python train.py --norm_place="pre" --norm_eps=1e-05 --positions="learned" --learning_rate=0.00589 --lr_head=0.00381 --warmup_steps=200 --decay_shape="linear" --batch_tokens=131072
Each number is 200 + 40 x the weight over its row's rms, rounded and kept within 0 to 999. Layers, rows and columns count from 0. The size before them is the row's rms in percent of the matrix's.

# layer 2 MLP down (transposed), 2560x640, rms 0.0301, rows 2384-2427, columns 400-479
110,190,223,182,152,168,197,182,320,149,195,201,174,163,180,231,199,205,234,224,201,187,245,251,158,190,180,248,179,143,193,238,206,151,273,225,197,219,112,236,129,247,156,157,128,207,241,151,103,205,184,170,274,258,160,178,195,189,209,175,219,204,225,153,211,162,279,195,194,191,226,157,181,182,250,184,155,229,178,205,184
092,209,237,205,221,64,177,233,238,184,191,189,245,223,155,169,157,210,170,254,222,220,183,228,251,135,210,200,187,283,215,206,140,221,183,187,180,209,168,254,224,175,210,207,196,200,203,166,124,180,252,206,207,179,230,191,201,209,189,138,146,199,231,213,189,265,226,197,205,257,169,139,222,178,273,211,178,280,190,242,193
084,214,218,203,246,168,151,183,278,158,151,195,204,201,173,213,253,199,171,181,216,190,197,184,219,274,233,241,150,237,124,213,207,213,180,166,213,211,206,215,261,117,297,196,218,212,204,128,212,119,166,205,190,276,237,275,178,223,204,137,229,199,183,183,240,205,180,186,204,181,189,178,192,238,251,175,222,198,200,204,183
103,200,221,232,187,163,259,170,255,210,217,164,211,142,165,273,242,166,244,147,164,242,169,191,156,208,185,239,245,242,231,203,251,102,322,234,207,215,255,218,219,230,182,127,194,245,278,141,210,271,175,224,216,214,236,198,162,244,174,192,164,115,229,133,151,268,245,145,244,186,229,218,297,178,254,191,174,223,276,194,170
114,165,145,238,208,177,169,190,201,124,178,240,198,224,168,194,195,202,171,197,234,232,215,225,176,120,203,185,202,148,236,214,158,242,207,175,239,196,119,255,157,284,185,208,197,235,196,217,163,208,211,222,208,189,222,193,223,184,171,136,194,136,235,149,211,238,149,304,162,136,232,268,202,172,211,103,194,245,194,192,194
098,194,147,251,168,184,160,220,293,232,173,240,228,138,187,198,216,175,147,238,127,193,233,174,190,200,296,305,197,228,216,260,205,175,188,186,184,192,273,220,259,235,219,182,161,226,187,202,201,150,279,212,136,204,220,205,186,220,193,180,145,172,184,162,251,274,235,175,181,272,239,223,186,218,242,217,218,185,239,221,132
101,276,272,181,244,42,194,233,251,186,179,217,202,159,167,147,158,168,191,115,163,228,194,212,195,182,255,137,81,237,233,185,180,289,243,154,178,155,234,133,240,192,199,186,228,212,228,204,158,196,185,107,220,212,210,201,224,212,207,145,133,136,213,234,199,193,225,151,190,172,179,202,205,211,159,242,232,262,242,146,181
109,233,178,96,156,157,203,202,177,232,122,204,144,207,184,164,177,144,158,207,176,246,160,175,242,239,199,204,168,202,255,225,165,223,150,173,212,215,112,189,252,169,260,231,160,182,200,214,228,223,206,219,190,232,205,196,229,184,220,155,251,198,189,225,226,220,205,256,164,206,214,170,226,199,226,189,170,279,189,235,251
095,259,199,192,255,225,230,186,263,176,138,218,204,215,258,219,229,203,265,125,228,241,201,275,205,152,160,126,186,201,180,154,188,237,231,209,194,142,173,168,130,238,193,251,181,185,173,192,111,223,169,91,149,180,190,204,238,235,257,255,239,146,198,126,226,187,127,173,239,235,193,183,210,207,190,235,219,222,130,177,234
114,253,226,184,211,263,194,222,119,155,125,246,232,262,199,255,199,232,220,237,190,170,214,155,160,202,254,256,178,250,188,295,199,183,225,265,237,124,210,220,205,201,231,252,219,177,130,227,208,215,197,266,219,223,203,178,179,209,209,200,203,231,190,166,88,214,173,246,236,187,170,256,194,207,233,256,156,226,204,210,247
110,178,171,268,248,180,196,151,235,253,190,266,218,215,269,242,202,271,220,241,204,138,306,191,171,193,149,172,240,180,176,110,162,162,238,151,182,281,163,172,190,219,141,229,169,213,236,186,196,217,157,175,270,178,268,214,223,171,198,170,225,177,117,184,159,167,252,165,158,183,143,140,296,114,152,198,222,197,172,212,213
095,146,172,257,159,214,179,193,200,252,180,286,264,274,99,270,138,147,212,291,240,231,211,209,152,203,254,279,262,247,251,191,183,164,199,188,200,215,198,245,201,223,253,256,254,204,168,168,240,204,204,203,177,149,225,155,226,246,165,168,278,222,226,217,157,194,259,181,196,207,173,203,223,156,133,145,143,252,202,203,213
092,180,251,215,241,209,208,166,236,178,248,279,239,188,158,191,248,215,180,205,275,174,204,167,230,266,150,266,200,180,232,217,169,228,132,86,133,209,203,229,281,193,170,223,163,184,222,197,197,186,200,170,123,239,298,228,182,191,180,182,253,200,189,212,288,219,186,232,262,227,178,156,170,219,165,191,186,330,185,247,158
109,156,207,191,193,194,166,203,167,138,192,261,204,198,193,169,212,234,187,259,253,204,170,208,214,187,152,247,232,198,117,145,228,259,182,136,250,274,184,187,271,213,184,235,232,248,206,239,201,197,152,167,132,186,230,232,205,169,232,203,175,221,145,180,252,199,233,222,143,154,299,202,180,226,245,224,213,231,229,222,248
105,212,239,182,248,151,213,218,154,172,222,235,191,224,144,196,137,188,159,220,157,200,209,241,213,134,182,186,247,207,144,207,216,264,179,266,220,224,168,143,194,217,180,189,122,172,108,208,207,256,162,177,190,213,185,157,194,230,155,210,257,220,166,216,264,230,237,259,199,253,154,145,164,194,243,208,145,287,162,235,258
098,215,174,196,191,220,208,225,199,156,244,210,182,151,253,185,205,162,211,195,255,207,139,239,185,194,226,272,171,230,179,207,197,252,203,194,230,201,167,218,246,200,180,190,136,236,157,184,252,222,301,230,220,179,172,224,152,247,212,212,177,226,161,204,219,222,253,223,131,254,177,240,217,213,156,178,147,167,179,228,196
109,138,186,161,136,184,155,224,184,255,303,200,175,247,248,193,207,118,239,169,168,128,186,240,239,178,242,254,144,196,246,191,204,211,205,220,247,133,227,211,212,182,267,221,114,228,221,254,175,187,196,183,182,196,207,119,164,188,199,205,173,144,155,231,249,202,136,268,221,128,230,227,261,122,216,156,263,204,171,195,170
132,175,195,185,182,217,193,206,292,167,159,225,188,183,161,210,230,206,231,163,204,156,237,173,233,258,139,199,158,253,146,209,245,236,164,242,152,154,246,100,226,189,171,226,249,78,228,201,193,215,250,214,206,209,188,158,239,223,157,215,290,223,169,225,229,239,175,223,182,273,194,131,216,179,222,234,141,244,166,188,263
106,241,218,185,185,123,220,213,185,220,196,173,214,178,290,241,156,180,204,201,179,169,238,220,233,267,203,151,146,92,300,175,209,241,256,232,150,195,122,157,234,180,133,160,249,223,258,205,158,170,213,169,163,232,158,173,217,264,204,138,265,173,205,140,278,239,252,223,180,257,235,137,161,203,179,220,204,252,126,191,257
102,224,263,226,236,179,180,173,164,128,253,139,196,179,164,204,223,164,152,226,237,218,199,205,138,205,183,236,237,213,194,223,157,243,162,216,137,197,142,200,205,200,213,155,123,177,234,172,141,177,161,206,201,232,200,163,196,225,158,129,113,206,189,169,255,214,170,178,253,217,197,118,146,196,223,220,255,182,202,174,243
101,174,169,295,219,202,178,271,181,212,219,281,175,209,247,208,287,173,196,199,227,174,162,137,265,203,269,241,135,211,262,192,256,262,234,211,207,202,171,142,227,174,202,174,175,267,182,186,235,192,192,107,156,148,96,139,235,167,160,169,219,169,183,168,238,216,224,192,241,152,240,134,166,189,141,207,222,186,212,190,217
099,217,233,156,241,178,169,242,157,214,236,110,202,237,230,252,141,171,261,236,218,252,289,185,236,217,202,258,163,214,174,165,193,172,212,208,215,290,271,151,280,200,171,188,181,164,207,156,160,182,225,163,198,266,254,142,244,315,208,225,230,178,204,160,173,141,201,193,185,220,232,188,212,180,210,219,248,131,247,171,228
091,315,217,273,232,142,187,179,191,166,155,113,219,195,229,212,190,193,175,215,209,253,200,211,190,197,211,262,244,334,180,163,202,234,161,276,238,237,214,212,242,236,200,156,194,189,269,202,240,248,187,155,256,186,170,154,195,254,200,97,202,223,177,213,223,241,156,141,213,220,165,276,211,170,195,244,165,180,154,224,196
097,240,136,228,120,209,161,203,129,154,180,193,221,288,292,237,133,185,246,193,214,139,153,171,182,251,181,233,236,207,194,103,177,208,233,201,150,186,121,167,259,219,190,279,181,227,222,162,227,204,229,149,174,170,194,236,146,202,223,242,133,236,148,172,205,177,211,193,258,214,211,201,227,204,107,216,141,196,207,181,171
099,178,63,267,196,213,197,226,225,195,244,219,244,224,158,183,205,154,263,207,207,208,177,238,171,171,219,195,145,151,242,254,255,180,195,174,209,166,205,208,203,202,211,170,198,241,204,205,96,157,165,211,180,219,223,213,189,242,218,208,134,251,182,136,255,219,163,197,219,208,166,276,210,195,178,243,157,218,189,171,215
083,204,181,175,226,154,127,208,192,222,212,232,165,208,188,190,253,215,159,293,205,188,237,210,193,179,205,195,167,235,200,149,200,216,155,198,179,219,198,160,251,250,284,269,200,113,203,151,250,196,194,214,201,198,116,187,204,169,196,173,198,181,244,229,239,151,218,166,119,208,220,219,236,201,171,148,196,192,160,230,234
100,162,232,234,176,232,196,211,179,167,177,194,204,230,191,232,248,247,173,191,176,214,192,159,167,170,194,156,184,174,197,164,242,130,211,69,158,178,178,224,187,199,133,252,265,191,237,162,256,153,239,121,181,175,208,268,175,202,255,251,194,185,248,195,233,237,154,307,226,213,225,123,174,208,215,121,211,151,179,177,162
065,244,239,183,196,250,157,292,156,200,209,168,157,171,158,206,174,194,230,170,214,205,167,186,200,190,270,327,194,140,192,250,193,160,199,160,267,231,193,173,152,149,258,202,135,268,137,264,162,208,234,222,251,222,206,161,262,239,203,219,197,200,192,186,251,140,187,195,172,130,208,180,114,210,150,179,255,153,192,161,221
108,171,170,180,231,170,196,228,192,209,197,125,196,126,203,191,235,242,180,273,233,225,145,221,117,259,177,145,279,170,214,201,200,225,227,140,184,248,121,245,163,191,219,178,239,170,258,209,231,235,221,240,213,203,268,205,220,223,327,186,99,171,161,266,157,272,275,149,200,282,106,166,187,198,192,171,206,270,205,175,182
099,153,170,230,212,156,197,232,144,202,286,177,180,232,182,240,225,141,117,218,171,172,208,157,160,181,188,179,224,221,194,246,230,180,259,305,189,231,232,293,200,251,165,249,191,244,237,142,219,208,212,257,189,266,259,243,157,165,250,153,156,214,169,174,185,224,170,210,246,228,138,162,199,159,228,226,141,184,179,180,192
104,189,191,141,224,203,217,202,224,226,257,177,208,155,229,207,173,286,213,165,199,201,274,209,188,187,240,125,189,237,222,201,213,139,249,169,227,184,137,202,207,131,121,159,250,215,217,162,279,218,184,181,280,158,252,219,215,167,235,197,148,244,233,131,208,177,301,174,168,226,209,170,217,212,192,195,151,200,118,233,180
096,230,190,250,203,183,201,209,181,166,228,124,212,245,155,159,187,170,191,232,128,202,158,238,225,200,210,154,204,206,200,213,202,265,219,188,153,206,153,189,209,209,227,230,210,167,128,258,264,248,222,164,281,193,187,113,215,166,228,131,167,172,221,163,297,170,209,253,192,235,180,113,168,173,195,264,176,221,174,265,191
111,197,129,304,260,158,304,199,170,221,151,155,280,188,111,231,182,188,183,212,202,242,241,218,200,161,191,227,261,171,143,207,188,134,264,176,130,257,157,184,161,158,218,182,275,212,261,209,210,168,234,188,127,257,218,176,192,121,190,245,242,187,200,183,183,273,220,134,269,217,179,136,155,257,243,217,194,222,198,182,235
093,202,262,248,280,99,253,280,189,162,162,152,214,191,233,197,130,108,215,211,182,211,239,198,200,241,216,115,79,177,180,181,225,262,231,158,184,163,154,164,248,227,161,177,166,214,222,199,183,182,196,205,192,197,225,161,274,244,207,178,177,195,233,185,169,172,213,186,152,252,255,181,191,189,179,188,205,173,224,119,242
102,172,170,178,198,149,210,138,95,250,181,209,288,172,168,177,228,174,226,188,195,249,140,216,216,171,171,236,160,210,172,245,192,127,211,232,241,144,140,221,211,233,226,200,169,188,207,179,223,238,150,174,194,152,231,137,165,280,185,225,212,201,169,208,158,174,232,201,226,211,241,191,270,215,190,177,238,176,201,240,184
103,152,151,290,248,192,192,198,177,225,210,188,199,231,194,154,250,154,257,187,306,269,189,96,161,118,232,240,256,137,182,184,224,208,139,216,83,207,189,253,223,223,151,218,281,266,194,280,225,146,235,238,204,223,205,200,132,164,148,192,191,176,233,228,214,229,207,284,167,268,180,181,189,222,188,226,160,206,181,183,205
098,155,231,262,195,171,264,175,119,142,244,262,198,210,207,230,198,210,219,257,187,119,150,182,188,214,159,261,219,201,103,190,208,211,196,183,188,259,167,201,103,216,249,218,193,162,239,227,195,235,197,133,224,200,233,154,216,150,281,209,181,249,246,176,122,173,253,249,199,174,186,210,221,192,118,168,191,174,251,131,150
114,254,218,183,224,145,251,174,174,189,160,199,192,256,261,246,157,194,225,164,193,236,281,156,193,160,169,142,172,226,163,177,207,230,200,140,204,235,220,211,209,221,218,182,128,250,124,160,185,263,217,134,210,221,219,109,167,264,171,278,240,167,204,194,210,205,238,222,184,199,223,185,173,232,183,256,263,301,175,202,191
105,160,274,212,211,215,218,201,205,178,142,290,180,213,175,121,146,178,114,258,229,234,201,215,261,156,291,125,135,216,244,229,205,193,206,250,202,228,185,219,150,255,221,237,224,161,242,228,278,186,279,141,246,114,149,107,199,122,147,240,207,243,195,197,224,202,227,192,115,243,222,179,237,191,199,200,218,285,163,153,190
102,174,145,155,153,228,190,171,118,191,178,210,181,173,229,255,230,206,197,214,195,138,199,229,184,230,290,176,146,168,201,260,190,231,100,162,199,250,240,147,189,181,189,126,181,185,218,200,208,125,227,255,229,233,155,280,224,228,230,223,203,230,223,223,159,204,204,120,166,207,188,237,99,208,209,230,257,191,195,145,214
093,258,89,246,200,115,227,174,194,217,266,140,163,188,140,143,219,236,218,206,182,174,276,246,186,191,232,126,232,209,189,206,221,235,184,155,199,169,179,245,169,136,224,215,154,172,206,224,220,126,157,225,196,142,246,183,225,180,228,230,104,200,195,171,196,175,259,230,172,196,144,224,157,237,192,158,204,205,112,158,164
094,210,169,227,171,188,180,168,216,114,137,176,244,232,229,199,199,162,203,222,205,186,228,242,242,238,265,229,177,262,228,220,215,151,238,289,187,155,238,211,258,223,242,133,161,125,225,227,152,252,205,178,166,192,223,254,123,220,169,225,228,201,197,219,167,192,233,172,255,160,227,190,237,197,212,132,207,213,268,142,133
109,206,248,171,228,178,217,159,200,244,202,256,195,165,232,142,261,211,232,185,116,187,210,184,188,274,235,141,204,199,161,175,224,140,162,103,244,177,194,218,112,163,207,207,119,148,190,195,214,209,219,180,191,158,239,183,158,267,227,246,155,216,129,206,206,192,208,169,167,237,183,132,199,225,234,142,187,223,199,154,211
107,189,252,221,131,245,176,201,234,179,115,165,245,170,221,161,234,183,237,130,242,150,276,189,205,162,137,227,239,174,229,207,232,259,169,248,223,214,205,187,178,233,227,211,228,147,272,236,224,194,161,219,177,175,134,199,156,157,185,243,227,177,237,278,208,244,207,162,220,224,225,205,222,188,195,247,201,265,130,180,208
# layer 2 MLP up, 2560x640, rms 0.0301, rows 2385-2428, columns 400-479
088,233,213,193,207,188,190,170,165,172,183,102,211,196,184,232,177,161,177,194,181,275,252,142,225,170,157,240,184,215,158,213,134,167,267,181,210,218,122,178,174,261,206,198,125,219,290,139,204,314,225,206,192,211,192,167,271,236,187,198,182,226,249,241,133,255,268,230,195,218,172,173,203,206,229,258,142,201,239,247,232
091,245,225,198,191,280,220,144,183,166,167,188,184,228,198,136,199,165,155,180,207,234,256,207,187,196,176,234,201,283,221,182,190,136,221,138,154,149,237,154,158,208,138,149,206,127,257,186,179,231,154,168,197,193,184,148,196,170,308,147,181,163,243,164,275,188,255,291,178,162,222,267,210,265,219,198,202,277,139,172,190
098,192,183,281,201,192,202,181,239,225,209,221,224,249,190,172,188,237,235,179,178,144,166,194,191,195,226,211,149,216,127,212,195,159,194,176,335,277,208,206,201,214,193,261,293,136,208,168,189,182,294,212,231,218,129,203,197,283,213,176,209,205,221,305,179,196,149,124,229,246,239,206,157,205,215,218,251,208,197,234,281
113,154,165,242,172,190,201,201,180,225,247,148,153,269,156,124,191,147,205,218,142,121,225,152,255,190,203,187,240,160,292,267,224,143,190,111,174,219,223,250,178,225,203,156,196,246,153,173,180,191,160,143,202,185,213,172,153,213,188,205,179,216,260,134,154,230,195,220,240,185,227,205,253,160,221,216,271,233,192,177,163
096,182,210,181,151,224,301,196,260,268,230,221,222,219,237,196,196,258,238,252,192,138,225,222,259,239,183,260,244,210,196,203,182,203,269,64,226,177,203,190,128,192,248,189,190,242,169,181,185,249,181,297,203,190,224,198,158,205,239,173,161,145,266,201,157,181,172,173,212,181,251,142,238,241,212,179,230,203,259,242,205
094,194,236,197,193,189,176,205,231,244,204,159,209,133,156,144,138,192,196,225,181,208,240,187,183,151,249,269,204,212,280,190,179,151,200,189,215,183,224,243,202,198,168,181,201,125,218,205,207,227,190,208,183,223,133,155,240,255,231,191,121,194,255,268,154,204,195,211,223,303,179,203,236,169,241,260,132,205,255,152,218
106,190,133,212,261,172,225,165,111,197,142,186,239,208,150,110,209,153,157,218,213,239,253,224,244,154,207,242,212,267,220,220,200,265,233,179,253,212,226,208,135,164,273,141,203,174,173,184,236,186,244,218,157,202,181,115,245,166,217,238,258,217,256,211,143,252,228,195,190,197,224,203,204,182,228,269,194,192,210,222,250
093,276,225,240,152,186,208,143,266,191,180,236,228,203,197,196,157,189,277,192,227,156,172,168,230,135,186,191,145,219,193,226,212,99,195,238,123,154,225,200,266,247,197,228,222,152,198,207,242,181,252,245,236,242,155,186,224,233,227,169,184,145,214,227,208,243,229,231,201,167,241,230,210,149,165,203,198,292,200,285,260
112,261,206,186,229,155,198,207,109,189,179,145,142,260,206,244,220,204,181,221,164,148,227,175,168,206,234,188,200,198,253,275,185,172,194,164,216,238,249,208,213,116,182,252,250,268,268,198,261,228,203,228,198,174,217,200,210,208,226,194,208,187,192,228,252,258,146,245,240,183,178,191,176,165,291,192,169,227,194,218,210
109,266,265,169,115,181,210,218,232,191,162,168,198,171,162,284,137,137,140,226,160,188,238,223,199,210,221,216,249,244,167,182,164,221,273,168,205,163,179,196,220,141,288,129,187,161,224,113,231,237,199,148,211,263,259,41,208,226,208,209,242,251,204,227,198,230,189,216,175,195,154,112,235,196,151,326,143,222,197,140,193
103,304,168,279,205,200,259,166,126,141,212,187,267,218,221,230,120,189,181,189,219,212,192,262,209,280,120,207,181,232,230,255,194,214,180,246,229,222,166,235,178,153,154,194,171,249,244,278,221,270,231,247,253,172,130,110,237,175,147,138,276,184,169,266,172,231,157,151,151,154,260,241,230,232,178,201,239,254,178,178,226
098,212,170,317,243,148,184,242,165,131,146,180,230,152,246,210,225,218,159,232,235,201,140,155,242,182,254,210,306,218,202,207,193,226,156,201,230,86,124,272,243,236,225,145,142,250,214,199,193,239,236,212,275,214,188,182,253,206,176,196,255,158,190,209,232,229,219,239,161,209,197,136,227,196,223,215,143,259,214,167,193
112,184,182,220,185,203,238,217,215,232,213,241,190,278,194,248,127,247,187,216,215,150,151,249,167,192,201,232,160,188,257,156,193,225,209,161,140,159,243,252,199,204,173,197,232,245,220,208,241,284,241,243,229,251,226,112,216,237,213,280,292,189,189,207,188,153,152,157,192,246,305,202,195,226,143,236,261,184,252,179,212
095,254,210,213,223,202,196,209,175,273,159,170,153,180,222,238,196,152,278,171,210,132,241,246,141,187,173,238,200,227,178,238,249,227,207,205,185,185,110,160,209,222,189,167,188,202,217,208,218,259,203,249,206,192,212,138,170,150,199,173,215,143,215,199,195,241,232,175,230,213,191,150,205,254,279,240,163,213,222,176,144
098,253,189,223,177,195,182,220,194,273,155,230,216,196,177,231,195,267,179,290,205,238,198,265,206,187,222,234,244,240,198,158,181,180,241,248,181,130,216,183,169,253,264,230,172,210,159,249,163,242,211,264,240,191,227,214,235,252,350,151,223,69,211,160,171,205,243,216,179,276,263,192,202,204,118,210,141,232,208,141,229
102,194,284,217,244,167,155,201,243,214,243,117,285,118,179,223,149,208,152,155,204,229,168,249,114,271,212,227,258,198,205,207,178,253,342,234,224,144,221,197,177,261,190,206,168,163,187,194,194,216,207,275,163,203,137,232,168,205,256,196,175,206,168,216,215,245,220,176,209,219,223,181,223,190,203,259,128,244,249,179,213
117,231,145,275,198,173,176,240,111,250,168,196,202,164,213,221,216,173,198,224,147,171,182,130,242,175,253,214,200,163,322,304,189,194,165,175,234,239,121,201,228,188,204,213,232,247,167,151,173,167,206,204,184,141,131,227,182,144,213,169,200,203,228,199,231,199,233,215,196,188,227,156,259,227,207,198,232,181,185,163,120
100,274,155,294,259,161,223,154,231,242,125,174,161,176,220,192,179,181,223,255,130,145,296,214,171,196,202,197,202,179,186,217,208,184,219,179,164,162,182,218,273,189,199,188,161,212,192,229,210,189,237,231,187,165,234,174,179,200,227,200,123,221,216,209,245,219,212,207,223,216,207,152,214,215,258,227,206,167,165,136,172
102,214,280,283,150,201,176,216,163,154,218,183,203,139,197,203,243,233,131,187,210,144,202,232,180,203,177,222,218,260,186,226,209,259,167,209,266,231,139,204,190,143,191,261,174,262,171,159,256,261,165,185,273,219,163,127,184,187,177,174,226,135,273,195,252,221,202,205,206,256,247,125,180,217,173,183,210,262,181,195,158
108,184,217,147,131,188,170,218,268,236,184,203,205,231,247,264,99,138,198,297,121,137,193,179,167,215,203,229,160,201,234,267,169,212,310,157,114,271,257,155,227,171,169,212,239,259,234,228,182,234,222,167,242,223,170,193,144,204,249,213,197,220,176,131,226,190,140,199,236,231,203,184,258,213,201,218,176,219,157,162,180
090,215,222,240,174,175,208,206,141,163,247,162,253,236,228,202,161,113,248,220,205,139,174,205,271,190,263,199,179,140,217,269,149,167,170,191,162,216,263,132,155,186,161,178,181,183,223,138,222,169,197,280,204,141,200,204,230,192,222,178,157,162,191,173,238,212,227,251,205,230,225,212,221,194,229,152,155,298,145,201,149
093,173,130,241,202,153,191,207,169,210,162,190,126,285,216,135,200,205,176,268,222,165,266,268,154,188,184,216,286,222,143,262,171,145,189,128,168,146,123,221,262,240,150,237,199,263,160,151,171,176,128,281,182,216,272,171,136,187,171,262,229,178,252,174,174,261,112,235,233,203,229,162,178,210,211,204,182,141,197,245,105
103,278,195,191,172,208,208,202,133,217,167,245,203,254,182,234,208,179,209,244,217,175,192,185,252,136,212,195,195,232,286,204,231,165,239,208,205,206,175,124,257,226,187,192,169,247,211,212,174,224,240,190,204,236,204,221,232,175,194,151,238,126,258,121,185,189,131,193,209,185,291,161,180,252,197,245,184,169,169,186,191
099,188,228,218,196,229,243,191,218,225,251,223,172,190,203,206,174,203,222,188,145,193,224,177,177,134,166,204,175,253,205,235,155,217,196,237,131,251,226,139,235,174,174,180,181,261,233,164,167,195,232,248,281,195,211,248,142,226,237,226,166,187,227,234,215,260,149,223,234,209,213,220,275,173,125,222,243,269,190,179,137
109,225,228,246,230,148,201,249,196,227,130,249,231,177,218,240,194,168,206,310,200,130,233,223,195,198,193,273,213,242,249,227,205,197,261,178,192,184,216,194,229,176,254,185,204,180,207,198,310,217,231,273,232,286,203,172,236,173,225,179,199,166,260,239,212,278,170,141,236,208,185,144,253,171,244,220,152,224,235,244,198
102,109,240,188,203,192,194,213,243,212,250,174,233,194,173,220,191,226,200,257,166,108,177,206,163,221,215,271,179,268,206,258,185,244,274,206,184,210,257,182,189,162,162,220,248,144,166,169,173,254,156,187,215,213,201,246,193,152,223,210,230,265,268,158,191,166,229,213,251,290,201,155,192,211,176,202,156,171,255,183,197
072,191,247,190,265,84,189,279,188,262,254,247,198,235,172,180,194,274,211,273,293,189,253,107,214,235,138,211,223,184,217,206,79,153,246,226,211,186,205,197,222,216,152,142,209,203,197,206,230,155,189,275,210,240,210,254,188,228,216,176,186,223,198,162,129,286,154,263,209,213,222,213,233,119,263,182,192,108,203,249,172
110,122,193,255,210,207,232,178,150,254,195,209,207,167,213,130,151,216,183,200,202,168,235,195,124,182,170,221,274,190,238,234,208,192,108,194,175,238,193,279,230,203,233,242,159,165,212,150,203,235,145,224,295,231,201,196,204,214,123,200,242,231,235,182,162,204,192,160,254,288,211,184,230,216,192,191,148,219,193,127,217
090,169,150,244,118,210,244,217,219,249,129,204,187,205,176,198,215,202,245,162,243,196,213,204,186,158,204,182,272,237,230,195,221,164,201,200,230,158,241,181,180,266,253,177,208,201,159,236,168,197,223,198,205,114,151,161,214,188,173,244,233,261,198,263,206,246,196,140,223,145,221,186,281,145,164,215,265,267,185,202,189
111,141,143,209,196,213,239,237,255,186,189,100,167,266,226,258,185,160,171,229,143,173,247,234,158,185,249,221,158,253,207,276,161,222,259,156,180,173,171,169,172,203,209,229,161,163,194,288,184,202,184,169,211,295,168,188,219,245,173,199,201,225,227,192,169,193,182,147,220,180,187,183,238,202,218,207,164,214,245,112,226
089,232,182,227,204,167,240,270,145,264,190,171,234,158,175,191,235,190,226,231,192,243,243,238,225,201,233,243,236,228,218,195,166,179,221,176,184,135,177,230,236,277,170,176,169,154,271,239,178,180,176,275,203,221,180,166,209,163,178,190,141,162,208,205,211,238,223,157,228,225,140,215,225,177,212,219,234,192,244,197,164
109,226,240,215,151,168,212,213,190,223,140,203,243,188,194,214,172,125,159,211,130,219,222,215,211,194,166,247,204,232,274,245,175,132,274,173,111,166,171,244,246,164,228,166,271,203,174,275,226,237,251,129,266,169,150,166,167,200,281,168,238,168,214,208,233,275,186,134,201,228,174,183,254,214,231,298,118,230,212,118,164
087,175,116,234,206,201,235,198,233,239,127,204,231,112,265,171,106,256,170,286,117,178,239,186,187,193,206,251,160,246,219,202,197,208,232,206,193,124,120,202,232,226,187,172,172,233,208,221,190,255,191,207,237,190,211,184,232,232,213,166,168,169,212,281,136,264,248,203,223,238,224,160,213,114,226,246,160,218,238,179,191
107,234,196,172,216,223,177,184,239,205,109,202,184,201,230,225,176,184,188,178,276,210,219,223,249,185,189,231,126,144,215,151,241,163,186,136,204,138,199,164,176,233,196,149,172,189,270,187,214,181,192,198,196,143,223,161,232,205,252,260,164,245,230,167,223,206,247,164,180,221,199,129,187,209,211,198,208,162,269,187,155
100,131,131,258,122,235,181,145,134,251,219,252,173,212,194,157,212,211,184,263,216,193,248,160,198,188,201,235,115,257,190,232,176,220,186,157,268,195,245,232,267,168,282,219,227,140,210,219,195,210,234,157,193,223,223,221,160,244,203,314,285,211,193,155,146,260,158,195,272,246,233,203,270,238,249,220,239,252,220,222,192
100,214,194,174,219,226,176,236,163,194,138,210,203,235,168,288,201,138,176,161,156,253,188,196,174,213,260,207,176,218,185,169,180,132,216,197,254,271,183,199,330,216,212,217,169,211,215,184,186,219,225,224,214,215,186,217,184,227,174,170,202,218,178,272,194,170,208,136,179,223,208,224,210,196,179,172,225,187,192,206,196
098,139,192,191,255,230,239,167,96,199,192,170,199,240,192,171,197,172,222,167,224,205,300,213,185,208,220,241,197,248,171,305,181,184,129,88,155,130,182,234,154,110,188,249,186,101,217,191,255,212,170,221,182,203,220,156,212,175,237,163,267,159,242,250,202,246,222,125,235,219,210,147,277,147,201,189,179,229,210,170,171
098,106,215,242,159,154,239,250,166,261,249,219,214,221,173,213,250,179,189,248,196,254,225,198,252,149,153,244,226,286,234,226,198,253,210,162,168,197,247,118,204,219,207,183,225,133,204,248,268,208,198,230,200,174,194,159,195,164,190,198,211,134,268,235,220,214,149,148,250,255,122,157,270,197,188,207,220,206,240,153,247
097,144,177,256,215,140,144,160,177,204,248,208,200,274,118,227,244,219,137,231,221,212,213,159,236,141,204,192,208,198,304,195,183,113,211,183,176,186,211,187,256,226,276,208,240,220,193,258,234,211,247,154,285,218,183,219,184,208,194,234,210,184,253,193,242,194,143,216,255,204,202,201,233,157,233,202,178,236,190,196,163
092,210,229,194,226,113,191,188,231,279,210,148,175,197,205,171,176,216,224,242,107,72,272,136,247,227,252,223,207,256,154,253,209,231,169,142,154,163,241,251,228,177,191,172,231,141,212,153,174,266,208,229,236,181,178,183,161,158,228,145,130,170,210,222,191,240,202,167,228,216,228,147,259,157,256,237,211,215,233,178,183
096,187,210,211,148,228,191,186,125,161,209,174,214,248,178,209,238,176,268,239,232,232,276,234,211,264,207,204,177,220,228,202,220,283,202,144,244,210,201,210,149,170,165,242,248,241,264,176,173,203,207,176,185,199,194,129,231,188,257,181,184,254,236,172,186,210,188,203,182,197,248,146,144,219,186,219,232,251,186,135,217
119,224,226,248,254,184,274,153,227,185,162,222,178,212,203,194,126,137,214,203,149,211,167,264,171,246,131,224,220,233,203,186,230,125,173,162,156,259,171,219,193,174,185,190,137,165,302,179,216,310,150,159,256,258,158,169,213,175,128,143,180,127,201,207,256,208,226,65,237,285,150,255,183,230,162,228,168,249,239,162,183
112,226,222,161,186,206,216,181,223,199,241,87,139,192,183,227,153,197,272,118,218,136,203,136,153,141,129,207,167,162,236,183,219,291,187,241,121,181,210,132,249,216,193,212,217,205,302,271,250,233,186,251,184,221,148,179,156,141,197,256,219,228,218,296,188,227,145,155,210,254,234,214,235,125,190,241,236,249,225,145,245
086,195,199,190,246,192,253,200,271,139,183,222,236,186,198,196,203,154,144,198,149,137,200,236,256,209,186,188,165,246,237,231,180,259,174,247,284,174,173,269,192,246,214,223,173,184,189,112,122,210,217,226,189,175,197,216,174,234,152,177,193,257,211,250,242,184,167,174,188,197,196,102,198,187,216,236,236,242,164,196,160